From a checkpoint of a small transformer trained on Wikipedia.
Size: 10 layers, width 256, 2 heads of 128, MLP 704 SwiGLU, vocabulary 1024, 8.3M parameters.
Each number is 500 + 25 x the weight over its row's rms, rounded and kept within 0 to 999. Layers, rows and columns count from 0. Numbers have three digits each. The size before them is the row's rms in percent of the matrix's.

# gate: layer 3 MLP gate, 704x256, rms 0.0886, rows 121-187, columns 64-127
# up: layer 3 MLP up, 704x256, rms 0.0874, rows 121-187, columns 64-127
# down: layer 3 MLP down (transposed), 704x256, rms 0.0554, rows 121-186, columns 64-127
gate121 102:504495560454492497483521520495489477459521479490538540482484499466576530515459493489490465461500465526493518498516492501495522493525509504479524512520506481528487486475510496449516500514449460
up121 111:526528486501496511436459516525464490492506472517470564479512493488492507495488486548488479456515500478526508509499465514509477508499471525468502526473470506507461531529532484470462490507492525
down121 103:500502547493517527500475523490436477495518492485512530514461508503490537457483497499480529518536455500503518469526459490491487493509483482511499520503490490451518508536506502461502499522513499
gate122 107:473487506523449491474518520525510494483502501511492475496495465434506503532512493526459482454486475502524506519511488535495467467495563481468492466504488511494454473484478535512469494497508501
up122 111:514499460466508540472496489471508510483491463515514505500511498482445495509496495543486490502548560529513480473504522511455491473554505517474488556505513481466484511461523519496471503537497518
down122 104:504492520544520505519504472548542507457492508516493486504496538498451534491494525523571496504541498476491504497496506504478458482486522489552493475485441471484516554509543501492518527477478475
gate123 106:505506513476518518527497468516524510512505482460522514503510545502480535494492525570505520490538521524500476491513484561498499511496481523487461500545510471512485493501475522537494514517548527
up123 103:504507483501502507488491452540533513457504505518525516536488523485493497474551494508513478495437518475510483504489514538468485493452505476507513535457477473514472477502494494498499479474562509
down123 096:506495477542493526487510551458516526506473473467527500485501481530522517513508512488511511459544531505498504475497477450517507485481484517510472525518509509454430524512502514470543528411483496
gate124 102:490511526533472532535486510514532501518491479507507532482482485495520517527473574533486490482499503498534468500489525527480487508488483503514520499523494503504551507514462524490496489457478484
up124 096:474470508471525444479485502480474543480534494472532510538515517475502539498513442512505508516472498500504506481522508464522567499513489554493506508520519517482473526483503501480475532522533491
down124 096:511503497514481471466523504483477515501511559452560478502529562509513486514490483512538491518464498466512476529516504480463533527532489491488483525533531480509499502474479479483479475475464509
gate125 107:479493510492520518514484550503510490481510459474502523500496492499512476535476497499489477476469491520507524488472486507523520458477504523495544494505493534502525520513530531478530540503460482
up125 105:487502505473504488508474480497465505477521502501497490486532508500475524476559502513511500505531469460498460496482504451512515488477502523560479528506471492430536490502549534511488486486500540
down125 106:518501479468486457524492481544549508476479491497482463521513513513456524495513501493529497506509508499506449428479532481457467518478472499537489475507478440474509452561489466546486518500503516
gate126 100:490481514473483490548532515484492506482500481464510489478531494532525507516504496471525503485479514500502505500526481511510496512497499501527537435483518530480532500492519506473479465474477461
up126 107:487482507480495504462466510536463492486480502521480531525499525471481544466503493534484546512498494505537504488477503509483559522457492501506496549499522490529491489519520547509484520515543511
down126 103:492522524458520565494494465527522494489522477494491541519545472490476528504507491472488508494472521506509494465499486505505543513523510555519503539449462517515523482435471482491478472505482468
gate127 105:484474548539524470539508466478476507536485420470541529493478550524524499501514488495514485485505519485510529481513514479466455505498521499483513473507513495486490504471503515510499481522520500
up127 109:507501453524499521488484489499528447502513509507474489554503473521493449527539486489520541493525512509489529475462504533522540473514458482523490461535541491484519544507466499482539504493492505
down127 108:516511489506514503563500523476471542499521484534506480517474469520525500518477546527481488477537501472466492513522508551525464492490534512497552521496515528499531519475548476495508512530505477
gate128 113:469488540481495522545499495507495533492475472469476539495482506495516534482533523516459544498494517529516487514489485480517531464500498538506477485489514482506521527462510514472517501497473481
up128 119:490456512481489472486525533499497502504502484502473501499524499500522505494471476496478503490483478471511545494487530458502496521487502526498514504558500533548508488523509482525512517493468459
down128 111:496456489448498546521477495500501517503521483474524495528475530487530491473500483470485467526531473486523514477460506516501519523509475513507496555551501496492499479511468494480511526520513536
gate129 097:491523518451478519487455479544482507480468537489518480453482541509510518495524503537478504551482515521529502494543458495495518516541513510484540490539505531513471491539500508481543493506471474
up129 090:475495504496494518472455538530504474520490535473493486518507474517485452491529471488514505523514509483522501505554457512493514527471527436535525498495457508477510489539520502465559503522548509
down129 092:518519516479482469502539476493522487510492536514523476506510497503521499459485502468547502475491524511488519527494494508509471480485497465486558534525484464480481491465499457508494532534466491
gate130 102:483507528498525526487466453522526524513482479525511479485484498552504506520476511576523479532524494494521510476543519507512481505475460498562506493481496525504518497477499508502521505491494480
up130 097:506562516500483552500483522474505454494485493497548523486489512482513494553523514501500479587533531505513509493525501542496517466527478515488518502501515478468544500525510518504487514515500529
down130 104:496459486428522517485503475452505459480517488478502520496525422495491503508525526524509498509562487504516515501502527491466483507490509484508510511520487477537454472508502506514517496514508526
gate131 099:487480525491492536517458495498503497531528481495501499512489489528495497512532494505511506475529486494506531451499494550509496510471453476504537474528471481483492513523513500474555541484459527
up131 094:476498511500515479490473487476456458492490535523508509518537519476521490507547543541508501500503442498485515471488494522525492528470493452492519500522462505476520554531508505516511483527490501
down131 093:503499496513504447518505489520484455466468510513545506473516493497484510481492542505476515538474489503482507545476508500489520528471466504495477501467516528533479506460487465502532474482509527
gate132 100:523522556493493513530488487543471551492497487492503506451484556482485574495534517539489499463466503514518479494447468494486495516487439497486503491552555498560515485478494527534498508521504490
up132 094:533489548521473526508524482539483496487507547487509482470510512496475504485522495517513506482518504492499514487487457585531475532467500500488535442563494449556504484515495477543525477515478463
down132 093:491531479512513471485486488491494549529533513478513519526539471531499476529528523503551490485520480482501501512507436505479521532479528484502541504479500480519502545543475501535509473534520506
gate133 102:443517527516498506541502502462521554490467533480558517509432504491526515530477522488491514509484469525541494492489473471566545498517534488548527494467519489481507496520533553499533524522470487
up133 103:494473511485517547499437501536523459490475523478539520521481516502497537486514539492490512454432499506508491525506482517476499526489527481497520475503506473471524535512518515536518452453493521
down133 107:482491518489493490510550502481505497506481529486487521502464489537485471524479492498514470491524469480518543505506464464502503482495495440492528551519521506529514448523469495540497532528522486
gate134 097:465494484516500509506510470465513511496534467481559516512516478457487496516485556511515466478485483489521476514488512510468466520496501482465517471526529522515493492535529505511497460469511506
up134 092:464505468505543498498504475513484520490514476524491553533472540498505518494472480518534501448493454497483501483519488479484479549492506489465483494480483517527497518490466485506521466506502496
down134 097:526532511480495505470486473580482474482486537476452497510509485502487503512493477508489468499518535523509514479483468492483519539502487468523480496483490493506501487503555525499511443536481507
gate135 096:476522484503490475503506533493493514506498482469500503493497486541538503542519515470511533473497498540517513513477546499514530497515469528508489443467490479498485474487470510506516540490487472
up135 094:522516507511536488520503509521499521477510506487495457494524465502539452531502533466507480509534526528488497478469504487511477534488488490508566509497507477478452528500498499479512519573523525
down135 095:478505472490476489499525535514505499496495474489496472480483487462557495509479497482493530475529493493500497532508491515529471499515468520526535453532471499478465489535462511526537509438531516
gate136 094:503475494508497514486527524491512493476491467490515483505474504549533507488479449523450497529489500528534538439507502519514508438509515513474521479503531543508491486490537485512474492467510526
up136 092:513535480500468510535463502478502473532511520475453468507525487438495470478503482477514522462506458491499474512485535475506478541489509497530532519479509501526521484522521466510509488510488465
down136 095:504494510489524516507464480471510499540525477503511485453552531500485536491505489438527479505526485513515510507504486473522530439485538522474486513505487454448473489530550520497502448496508525
gate137 097:511498514437485526504516515495520513486531505480495514511506486534497515452522554526462484481481464515490484560551487526476509507527532494496497498518533554522505502472458521508543501481512518
up137 100:518457487488507466508463490512502518491495516515477458542538503465459496471498515470513536440485523526523528516469471556522436541527531472478481481490480525500501514491525508459508534544516490
down137 102:491501518521440466524515489510533496499520478488492486527511507456462515481479515496515473469529515514541499479532451513523478504450478487484496504475457522466496503504472524471460494545477507
gate138 100:481467512488512494524480560484492526523515501480486507542513514522499498456494544496471498486505469481474506478476518458510514518517544496507522503485473488474461529521492520468562502537507499
up138 100:472502491479473478510460545451542500500516481523477483506488517521518490477502509474486516488533483502465488462507558495522491474507531524503496504488486484461483513475495518484494456531485527
down138 095:512538517501491459503517473465497479489505491475475483521475505450471436471482486499501501486532501513476490547487522457526531467468469455481486519481493525492527502486522467484509537494518494
gate139 102:529502513507518517545473500476515519521499499424549515535480519446520534494505532476475507493465493525508489488506507522476500506503434518476528492523516506517512518527499492488481460504471499
up139 107:485480486480496450467493522466488514512489483466473518532488509462533488480497503503472514487485506508481530472524534561431483486488515464490527489489476533542464460506527512464512551490500497
down139 107:488467481537507481493533524491473497518509489545479539438486500502498455515447515522525487499499467510506501472525538498559509449485522534487513510506486513479488495499511484493455504477469520
gate140 100:500510468520508504504512537523537487492543497512515504520479490527514563486495521475487484495502505532491475487504503500523504488503511528523512479475540466514455506479466513504507434534485463
up140 095:501480471514536513513542491520526536501534532494508451454458522554519529492484525516484536499517499496481460505503517559473523505474516536526517467524510478546500541444430499494524472532472481
down140 091:490518525520477459495439486513518457517486527479506480499504472529494490466478490555517511494517495505525474567464500470493479531494456496495521513529496468531481487480492493535493486491511492
gate141 095:514491535514509525529512489534557535509481459458517499468516508481516496495453503491490550475470528529563509485511505523506508490530513498517520511504535551482478517484489517484519515479504536
up141 106:500514477530515518503498514534532532488444477501518481515500482495541462525487475489506509490470513514512479546457511491496475481499495492539528518469498538468447518473488492511542494456516533
down141 101:513523501523527521474508512531529502501488472491481501508532458544529464519508489489489514502523533492513477540441479510461504517491549478531489535517452473483508495473532457522538503501545505
gate142 096:509454492501539490505507504462468525485451438538551545468478522471525545481474496511506556510463564541515495479475525492498474492499477544486481479475514515522461543521490508471499514473508519
up142 096:506493520479489473506498531521478492482496522502540526509487495495459510512472488512499475466477507530521515486459485528461490478539492464501517513517521522514501513464522431501469466488505501
down142 098:529499535530502491502496509513520468494554528524518500486506494534510527517475499487482488498506494521488507504492496510507551489472521518520488515457485524510471519495504483534434489464484473
gate143 101:498497545491473463527490530494490511511494492469549508470493540483529491523483520492487472481506521547557515464459510518472492488527487535480529483503529507472504534504500530451499493542507469
up143 102:473488473525536563494524478499444501512495528518514574519519482524511531471537504491518507518527486465507512485532462510482528519507542473495502508499441468505469461491476498512514480496509489
down143 092:478489449526505535464478493480493502492473463496503538502503515537496515518511491528490451509478513500494479497541531487494511466530503512536521544527442493509479512466503505449556497489474495
gate144 099:492503516514487483517498492450518490487493506495528503484474497485481550507489510470491468486489510519524527517483511471503544512538476513484569496482540487496494506479509492458522499495457482
up144 099:514548424450486552539486505479505491475498464485490475531530509486487507488519505430479499475529502473494477522490502480520477445491485482459469503487466499529497484524515496509503490486496508
down144 102:545427521511508481515475526497500463522510515485512504528493468513523443523510506527500503513514481499485485481485496488491459512510495514550482497501527458467499513505534489513500480512510473
gate145 095:505469502535542487538520493527504496500511474482519510493469504522499540512461488526501480522485458502526477509498497487506525472512478469536493492510504512525481480491523491505493493505494482
up145 092:490508503507494533535543451554530550450496512524493543472485497501486498492495508462463470529508531466516526498518529482497538486505475504499504524457534503481531528505465526515505466520511517
down145 093:489438505556515486526457512549505462532523465515528491540537491502506556486519511510480493496436489475502531497466536476515469519496478518529472478505514503549541478528496506476525508501527482
gate146 102:463474523530453470507475523490484502527504505500498543541495510479488530475489507524487505473515500544507500464474478480483483495517533484486552456487498482515488494497492550490530528462477493
up146 099:467514504489513513498508463515542544498484496489492476465517512538531488451512478466502476533469515507511484564526511540510539556506462516479475523520500488490518470488498496482470476543542504
down146 098:454479536517484554528493523480498480531507497461514485495496473503519507554510477492461515518525502517543491468523486507495497510527465552489469517560503543503488515534525477498493517458509524
gate147 096:435536545460443510508492503523515517492503484479548476526503504500498496496479523514465478528478523510481536462497518523530480524542515504435554534507498479493458477522497528527504524522502488
up147 108:473472490488531476508522495451508463468492495498471514496496491484548518490477487505520480459493473509516491528535477477537558477537483514512480483555516474486507549508457509491519476492465497
down147 095:515446467446501494475496497445506489511451529490498491517533493493518479449513474505510492436446478529528495503512515483482477483512516532507505475479529470516540472495476518481514477534502469
gate148 104:486530531514550505530531516530494488522531469465485457474530513515526531498467541524480501450509491512506512478546461534533520505528501501497488515540497500537524542502484485534485494477475438
up148 108:519549534538539541550509504546489493533481521473499456507516511530531534508523494528500505525506521467495499490534481497503511480478504531460487485530511502482550527494503485509517522535511474
down148 110:517490508470550533468473463482501486470472531494517469522517489509511462524521551485501471491486444518544473541542484481498452506465517499522561515456518471529509485501512507528475459501521482
gate149 102:474467495467517468520523487510507494481468503462486509467429537541492514483517537511504533477468506498480505539518448542514503499482495487497490480540503529545516500501489521495516491487511487
up149 109:475466533472520503464490484483525472505433531503515513480470513520510512490492519503512490534507526503520480523536578451473504475492491523505465483469528483470488518520483524533541544466482472
down149 105:488470534534541513498515524477491472492501471444489473486505502543519509516502516501454489478494501514476531491503434503503522519520496555481503539539531521494515544519476469517553488510458533
gate150 100:492492542454511490523510460497532505493468465480488500535451499449486454500492501502457482531507513495550520538446540509451482480508467513488509514513502524513463479462535503498525479525509515
up150 093:496527480515483470495487516477496478535493539484511501507528481500489469530561516505537485501477487493525492510513554510509490476512550477490510512504477509495478477458514446515508523529514493
down150 096:532521468550489529496489523510540526522527467507458478500553521498537537496512558492498502475524495506493496486501521515475528504539539503505499519452483466479522519513443543457464503505516500
gate151 095:492510522490499518518474445542516513504495505490528525495489551525473511480512471485499484524458523523532496502511452526470551441451495515523527513547488519488541477519545507467479484519487489
up151 098:498488471452535561452483493529501472482453483496537513519461518522482520499497506484504519456466517509537505501538446506464565498512510508496526513464506472524501509502517491497531491495477531
down151 100:514515474527525487502524510498536526528509473511479473499480478485511482489511468472525511482453556526483492569518458499542502503525478520498480516486493496495485485473492479449534495528478468
gate152 112:471474539488533509490551485446502500539500458442502496512497525492473502452505465501526481464509523494500492505501489513495465530511462515477529505532494528493529544530519509444508492491479476
up152 109:508509511509486480521487509516487530527436479510484465437511510467483464509502483484502445506516478517478486513489494502480443468460534544511512492446516497495480473502522543561514488456497486
down152 108:484538503472508536530508505514464477511526526523517474473473462533467544493493512505487483522500512526495497507552473526510465500505526510506516504492487524490526525515466490472539530549455512
gate153 100:503500507483502519500549487514503494496479530506491467508517499502572505510481526473489506530525518513496529511491479505460530529499524510501481471545494510460562500494428527489471486498485509
up153 102:528478535488472511508490513496513464520512488510538508510518517522509544511491551528471519561480502490510495491534509493483517500474516536531478497472505541529502500491498516547490477431507488
down153 105:466467531493499471474488503513545483558468534467434487553491487506515499511473464511470506492517494480518569490486462514487496519503512482487531483509493485556525481513471472455468469587483497
gate154 107:480534482498491493480489550518509481525533483485526498490468513520496559514494514505512529465513515545491500472537512482530544465491459555452492520470497479452493535481483508483507474493480515
up154 106:496504475434470481469541475492474490499468492491487451507471520453484468521495482474506504484495493518514483518497487516476451525493499501509542511540505516496479497524499498476480535523470506
down154 104:448499504506477502498497500508528526523541457510488480460501515486489511491518458519410466523531457478529430467475485509510541475516529541437491511494521460503447482475526502462464505506540496
gate155 094:484474532492472571476523513513498524508531492484510464502533493499508475466560520474474474479536483461518523483463506529509496485489532512448483507486473479484530484468515482520493465499511462
up155 095:460496533495493514512517453484494489517468496494516475545501503490512483501570515490522501486489491461503523478493547535509476501454498470470482477500476479486449497458512499504536517523534463
down155 089:522544520532483502504470457550508456503495501521497494516491472509445519504465531449505474520513520535495514498507475453530501550495516493502513448484516479563505503458517481537504520453530456
gate156 094:418512566512475495500485504497488540523501498486459494492463521491538516477534521515497470464502463487498530445515524522470504553491503511470524501545515511519512511502501525487508469506491502
up156 103:505495477482469477508511567485475485493526467474463465538451478483479427459468472504509485436462467477508537515459497552514509493486506480506527465525522510492481474518517516498503445485532508
down156 097:519471508482436479482485505488509507519468520518512510516501479550506502460545450481503522514478522506549482535483512496501479538486515485460516460527501475473542510444511491523540472446487494
gate157 106:511521527481514504521533466503500498455517512499455514469516506496505525476499514534517502494457501487523499517527463513519513505494483510493485523543518536478513494507523569490510505495512497
up157 103:512500488452515473525510540453545497510475480499498515483497546480474496516541510486487554488474500506489539518501494525536504506495509471463512488511494535522476509484513456511450465536509482
down157 105:482525513514529543439482467533469505506489497483451507503503533504521559500470526504504500530514467482484503513545519459442499517477509516458489504487554562541518529505498503482494506509483509
gate158 099:496506499558519506496522504503482499486497480477507532487489558522513511503474483514458459476470465511485518526458514498428518498524445531488502512531503498488516500470476489500483504438471506
up158 099:485490525513466488520451504484489502478461525509482494495531519535507492533536524521445495524553457470529485522485500509528529503485491523515502532516490507488553509454519516526509487521506547
down158 103:453473488488491492471475447548533474486519509506510481488479531514487488470498531478517429539470462473477512500466504503472550465494474544507501492513472516504499480487445499539499532436503517
gate159 100:513523519449488495557482513495530503546528497468483473488448549514458524559471504544492491462502512555495552506490519531508472487489500475475520489540547513504500499513517521523541513498528486
up159 104:480476485521479482521525505557451532478525505505516520529526454541500487499502503480501525506469521458487504520525486469580555535475507502510502499487470499527514526515494479521496503515488486
down159 107:466524527498520523470498502530505527482500469510470492459487519476523515537526560497480536500505490492502481467528463536500510520492488499482517499474517482491526552503480492536469429483473526
gate160 090:486484541517464520503472484495524534504518527467555513549467491518490532485466503467473464516507479549469484494545496475511512500514533544502441463509500491429561510452527501491522518507507525
up160 092:498519496500485429539511501515462479519513460492469540478523512484506523526492499496484452523537530493467543480509477526491496507457485452452456482558521529516512529475501483510495448483515507
down160 095:532502510452506476475463508467487533481500532540458469502497490495515460480514485477492443453481518516466504489529533513475463480518457478493616480475484492479471483488507489465431558506446516
gate161 101:476550489503470481520503456491557469507499485481529531483478559441490506526488510499475465483507498518533485495509505508488483455540493539509475519490506513481520511455529478483475542510485490
up161 101:483525490484531507481478524527493501519495482487449526483514475502519554521483506534509523463470488450505478474512470533542486531480498536466470489449497496538558524534486498484436504497515478
down161 104:501491436458500529494540513480551509544533486540518503541510496501514477529479489518507541517501497492470503508503514504508492497483495536475505527519499489455533502481499505537478515494465532
gate162 104:453522481504502528475559484516467489497496447447495491532490495483510488502489447494488503403494489527506519513492481523470515511498473501460521453529500530480491504492473508497508447482541491
up162 101:460517464548540494468468469495492508488494543497528488533515476424474489494527484498484500479536483482518477490487487506491515518474495510507516460490478513492518502543459496517464493502522542
down162 104:470503499504445461502472479529515427483482525505490471494500483483520503517486527486503514532514525525483502545509501499523530498500493467515475473493509472523504477528542479514463508495481514
gate163 101:488494484478481504538510487515519492496515447499493488490506503491468484525519511487515492486506509506505489498484514551482483492522484538521538471511496546562500519492487517504521473466472518
up163 097:495460503520520518484432515527467511450506440505505513478501489526499521519500506564517507477484534518453501503481482520500459533488492475456515525480467476512522517514492487469553491491501520
down163 101:529485457438471512488508503475503520480548496492491492533508466510486481510509527490469535479508509483489496465502540509518525489495531498485474497535519513493507487541508490530515493471563552
gate164 103:518537483496539521565545509481459531517507493476563475461508498475542536551482540509483461500515502472513502510529538488494499516494485538503463430489543519519548488486452470500515534477496469
up164 100:528559515463479516471516482538472472498517494462475510538558511443463489516503498554485492516451521500520513552507506473457514499511480473530468541540465474532469450498518478516497527498511502
down164 103:523497494487487460525514487516510471482483504487487567480460503510517459505506501509476478491497505499495464466481504487547514485509511451528493501469485497484489489466540500519486497473503497
gate165 103:527530532456486489524513514461487479501507446474510474454491582463462514559497531527505491514476521531517504515515507481494515466487520544539512518500526546526524507488512508491518519493490494
up165 106:477509513427479473496528506492518484447500484528493508467530502471475523494572532483490500498479516506493496490478529480457488522538490542518504520482514515498513532457525535471530475502493532
down165 106:496483483492503468507489474510508512544500489532479442500460472492532483489550446520512488513517474487477519514546493519483480514535515421501459511459497489521467509479497500462473500500501530
gate166 104:497483506565499482494508466535499502496502426494504503520487481541538501549439495542503456493463474518550516498471497531465506492483509494480495496541505490509503528528464492552469474491493492
up166 105:515508529520505491479496428524488523467525479499504506549477515448467464549467498534497442460472428475520527448479515528509474509474527485455500531512506513503499479554521489535459485531520485
down166 105:457506483517480539493502471461524459508516527486561513480471501494480510475519492504489543523521456498519537457473483510486500511477515509481471545508488501471501472510480494492520487486486516
gate167 096:546496533493499503523490521489554504496501515475486478482475565464513470506499507496474456534482502518549505529508512449527566449508515559556525529508522501487527471496531526483522477495497427
up167 089:510511538536492531520493502518507513529503506500536526439511513491562505481465485484493539538499498503525469445497523514501488503505556510473498468469478527451474492527530513496489522472498513
down167 095:534517486486500458475509519494534499506516510471475447531477476451499492464495446512517513486484482468525515489498535504496486467524479533478481464501515455502474485497509525497507468496516457
gate168 104:490494524435505459526530484478491490431475473494509519465502540466471473503451483519513506485520511509542528459472518487488505483528520527512518507511516510509478528457565501490523508505478494
up168 104:498475512492544476443521514519491480473506525484483487550488506476477537476514507509498511471528520505498477505494448504435464506480479480494500552522488471495502477516485496479508511517502497
down168 104:506464519463537496468559485484495467482515479504500514455520563454514502511481477530501520517531500503531471493499503552480551493501551502510558502498493491498486498494490489519508503517476502
gate169 106:495519519443478542506523514530505493499518478462511489481486493506513515564456489452501496467463489553512497513516498506486521498524477542481484487508519523459525483487484524482490516457478519
up169 110:477525522484499524520517480490493500505544524473509460520525465496547486495534533463488470499459474485544523493536501520527557484471521512539476487552484513507484425549489496562473510518467444
down169 112:480539510507464514483467498522531448512486522474489518532481458500572492554505488498478489486482485474474560470472497515464510480472513532485422479514498451505522512466521520538489486482491508
gate170 105:482527485499474490498558472474505573522457472487492482550466544491489517515491473536477496477456501488486501497497520478460487523527449542495506482484541506512482514483505516512542483482519525
up170 105:471486507457544506464507515516467446508458522504527531461503519519466497527468512497528499498478514502543497495486511497459545509462497507504518496472545480469472493484493500494474486498490471
down170 107:524461482512511514561485479436468533486475452499449473468522472466532486537497497489512512483537557521509526506470507494536526488503517530500510468457507491485457492490510482482540470506521494
gate171 097:491515508481515484498519515499470464513471526474527504464433546485494539534497528509481491484521526532531486474491478476478502480475464511478480519510495514520543530507464508492532506508472496
up171 096:495486483458526545509479520529476507528480513500481485479497503540490506476490533482492547501537543464509483512508442526507510474477484515489528527484497503476502520464480503527503519513496508
down171 097:514485435542533507494490498564476488508446492545521512493523500529509520484532484481486523494522509513513491522523447538510514536527490518484546478475481502496504502492517478525512482484510500
gate172 103:476494511456454450507480478519497510508512510484484470495504529499539459526482497457509484510495494509520515472522491525488495543487525557537496514532523512526498463481458540538473494525505503
up172 103:499523505470485487526484528492524536559506509450467501471511510505563453488498467491504506510517503515486473518477496504524515480460551521481505509488512460470495505520536481480483527491493484
down172 105:514513464471470522503512522491515499516500465517462450509470463478524484453496453505511493474482520490498499462485531483518519486485436450464477477512506529454513509525494496474507490502473491
gate173 102:501454523511504481501499485477513463451462492499541580435477554511476549531533517601494514467501509500513502505519517486487476500479467516472482510509495451529466540465494536452505523508528512
up173 100:475448523519488480492505504452484522497513505511565525496512499527451470498489479500494477534551506480508521434477544454511512499510524506524523489470492514494472524544556503514464500514493492
down173 100:464530538500482539494480484498467470501482484443475503512508497485516486484515504540504483464511494524517488514496455503490540494513543491468503511545495543500522508487497560487549511496507494
gate174 092:528480504494557522475476487484494492546533536519535515517493516550493527542538537532441491479567491503510510497511499491491523508499541518455477482532507505485489514517487473508522505552476511
up174 093:492472493526485488449466503510530508463480479494485475494471485513453497486486439489479514523482542490540488519486529480489527496535538512514464538487502445469452484481526487475505525515529550
down174 091:486517478496489532472526519527487462522494501530488454452501521513514492512489474503545493490488478498488483507586489531501486520533485547495553507514483483496507506526502490509533439483488464
gate175 094:478493524524473492493496522495509493509504503475535486446481523486481505530499474482452459531497478504517506464527539513502494497500513510509508493474504513515501484503514463530481499519502486
up175 097:495483511489502455508511459493519521503455511496493503484506530470478488507467495529498508480494502526463479553520546517490508485479495481493482484550497492468524488485490502517469492523508474
down175 099:451495492529468506544495540482508509546433509520499492472525560518535490489539481477485491508479465524507543509502530516465544507504460474543473503530530475529485475542506504552546480418480476
gate176 095:491538484504502504532478494495487556500475445508488504514498523518544483536489526505494506498479493519494509519508468525486470483492476525452508523508506521553503551507473517506529493466492529
up176 093:533516484532487513482497474482505501475505446513472508530495511475540504509531513469473535496457517499513462503475475484487490485515502501504495488547512486533498523508451511481544535496520519
down176 092:453498525525461449512465512510512461475505505496516492485462466442520507521479475454458496515457524508525508493515493483479476502456512488502515527541493514483517485513507507535474483494531487
gate177 093:483514515465497526490460492518473508425487504511516490491453504502457512531498502498506477512521541495536513467461519513499466484456467502528553516536501491497505473522519519498511529528477496
up177 094:544470505465521524514473508522483479466496528526512514505502494542472516453496546519507449490482519510498465516487444512491461483477553475461545496506497513517483505515476492472522513513497479
down177 098:472503516513511486527487539512470526492469527477435505448498533511529504480469476522510488502482510542522522486488464495480497544505473480475490467481484538475532520519470494479533509483505481
gate178 105:489493528463480493556488473490466544458515502478471494509506507518487484498487518557497447475539471533516516472440492517509455532504542478518503485517521519506492500506503510484502461532527451
up178 105:471473480512515490505526540482494512505515485508496470472466493530526455459464499483530515469487484489500518526493498523539478512494526511513463490530495528481528562494447491507504456484480457
down178 106:498500441519505507504456536501491552495501465510492445542500519495482522505503527513507515484594470490491502495498511496505542455451479519529556525492493511511472539483519508510521516509523497
gate179 106:475484492477467449514494496488495478514483417490494538450489490498508462483463477474472475502517508538527510514444462570462475489510493482463512491511510538482495508462487465455514495469493516
up179 107:493512543448470458469505451464497484423481512459502495537484518482491512510483472536463512527497473522491468476467505532476480482481523473494514494536509519496483461491520515484480508476551495
down179 106:490496467499554495548506447495503512489458538486504491512487536509484503485520488483511519487472475492493484581472508440524482526464429460533476504462508488520481486502481509497540536475503498
gate180 106:424544556486489479524492554452497492447513441506532521495515478445477532517522485493470451514518485519525507517490522479515488471496449498492504533483516501534502502506497524493478473488501519
up180 103:491480522498525502520498494483497492484467500505549464559531465495515462500485443521504495537473531538499507522518508517507473514490487513532505517501503508441538514452462477498489505533462508
down180 108:514515475454505524525467520472513528507530506513535466527530512493460460533482459509460520467516513511468544486509464535543497483474495501491517523501475530485520505522441487413487513537492472
gate181 102:447498530468475479470521493478495485453443486490528514493481546530465482476492485516471539529476515519531502502498518459453503505514487496535517513503493522520489479469518469502509503510468538
up181 095:513501515510483516497478459483478504498484472513508490520521507498501515551479493514511517482472489539507494489481486501488485525493517502537506476545510450493514503481511536543508530529512526
down181 098:527515442483494499505516458455483501514502523509501488440486517493484485540461523505541495489562475512497498533563520492495483498577526478534525520542443522515471482483512512493544506487486485
gate182 094:473487548495525457458500485522489461494544502511516569471550478484503511514446523502477472456454515473496511517512478501502500485492531501517456455495523511541493509504452497489491501515477466
up182 093:451506494478506523538489515514517505467489552499488450470548491496503501489520468498516485476530508496468497453517419474522450510493557466511493461521506474506507493503511495528503471482518480
down182 099:526483533475477504503528505511462502520466471513532454533504477455521468506538471536489464505473469468501466510496502527567505499460534498487514490486522494471444473516514490491489489471497504
gate183 095:496471502471476442491471500464486509489515478495509556509508531473533526458542508525456499497542480508524513480514499453495517504504479482512494439502503505485552479501573505476503508515485501
up183 096:456488508538477502490495463457470492492515490514494547550521496484534513513534508521481509507491492530516477513495520492529445529538544477512504480473537480509479511446518483494520469590521512
down183 097:461533458519522511513525459494491491525485481525497519506500464551495477473508520517505550487539531505518521539500525510532431475465487532506532505443540526502507536514480520489544492506491526
gate184 101:525508493480462497521499534498476515519531495503486517413525496531505503471491540492496487525531507505482513510526483504520527504554485521483451485478509508505477510481469516483477528446480499
up184 096:519474500485494499485491462512499471515458529478500481478490517490466456516516470512510533501495526483510512547486492534482481490480493475494472477526508513430514470539508487496482515477516503
down184 098:498528510503515467518426499477495503498517512479501486531480522454449483513520523516520504494505520510507484423528541453460462491495555495465505484500464509494505487472501508472527467548503565
gate185 101:509478496500489481471495495503500503472493536460490493514490495528549514511509519522461508492503512549510495530507513497489525526539500512513489452529512481511468477535460510497498500534489481
up185 098:515531489495516507512494499495511535504508516505491478483506521502528521493439505556496533538528506494476506466485485576536472494510505488486491474520522536487538505488525499520501493494487507
down185 103:520502526473544510506507527488488514568534504480500484496519475542504496537495515466516432503456485529507519551469503475510496473501547521485482474479434472500505522514483566526507497524500543
gate186 108:488505513483465485544491526499516513502493457494507499463479500452503486498453477475446495523468507523511503479511503491496493475480452502519529504458525567503546472477567506535507487463470528
up186 109:462484495519510539510513504498476474490461462502475555522447510489443504503516468541480504495520513477491519492478521479479524478516425498515520502502496509502507479483515465499569507472487544
down186 107:509487471501501487511459497482513508502484500522494538529489515506486486501533516545455505530508466472484489523509475490536475498515502479497520538532526492498485493502507478504508508541542488
gate187 092:509500508480519496513485514464466552474516511480536503514414500543534510503493486527453483498497471544469469483481499509462512495506498498504458518514532499537541530486496489491516507498498502
up187 091:493544484531437506527545504493521480497465499501487501489501527494515469528500499470496515491508490494495533495491508501462521492536515508498498488505500473458466507519511504488477540510542519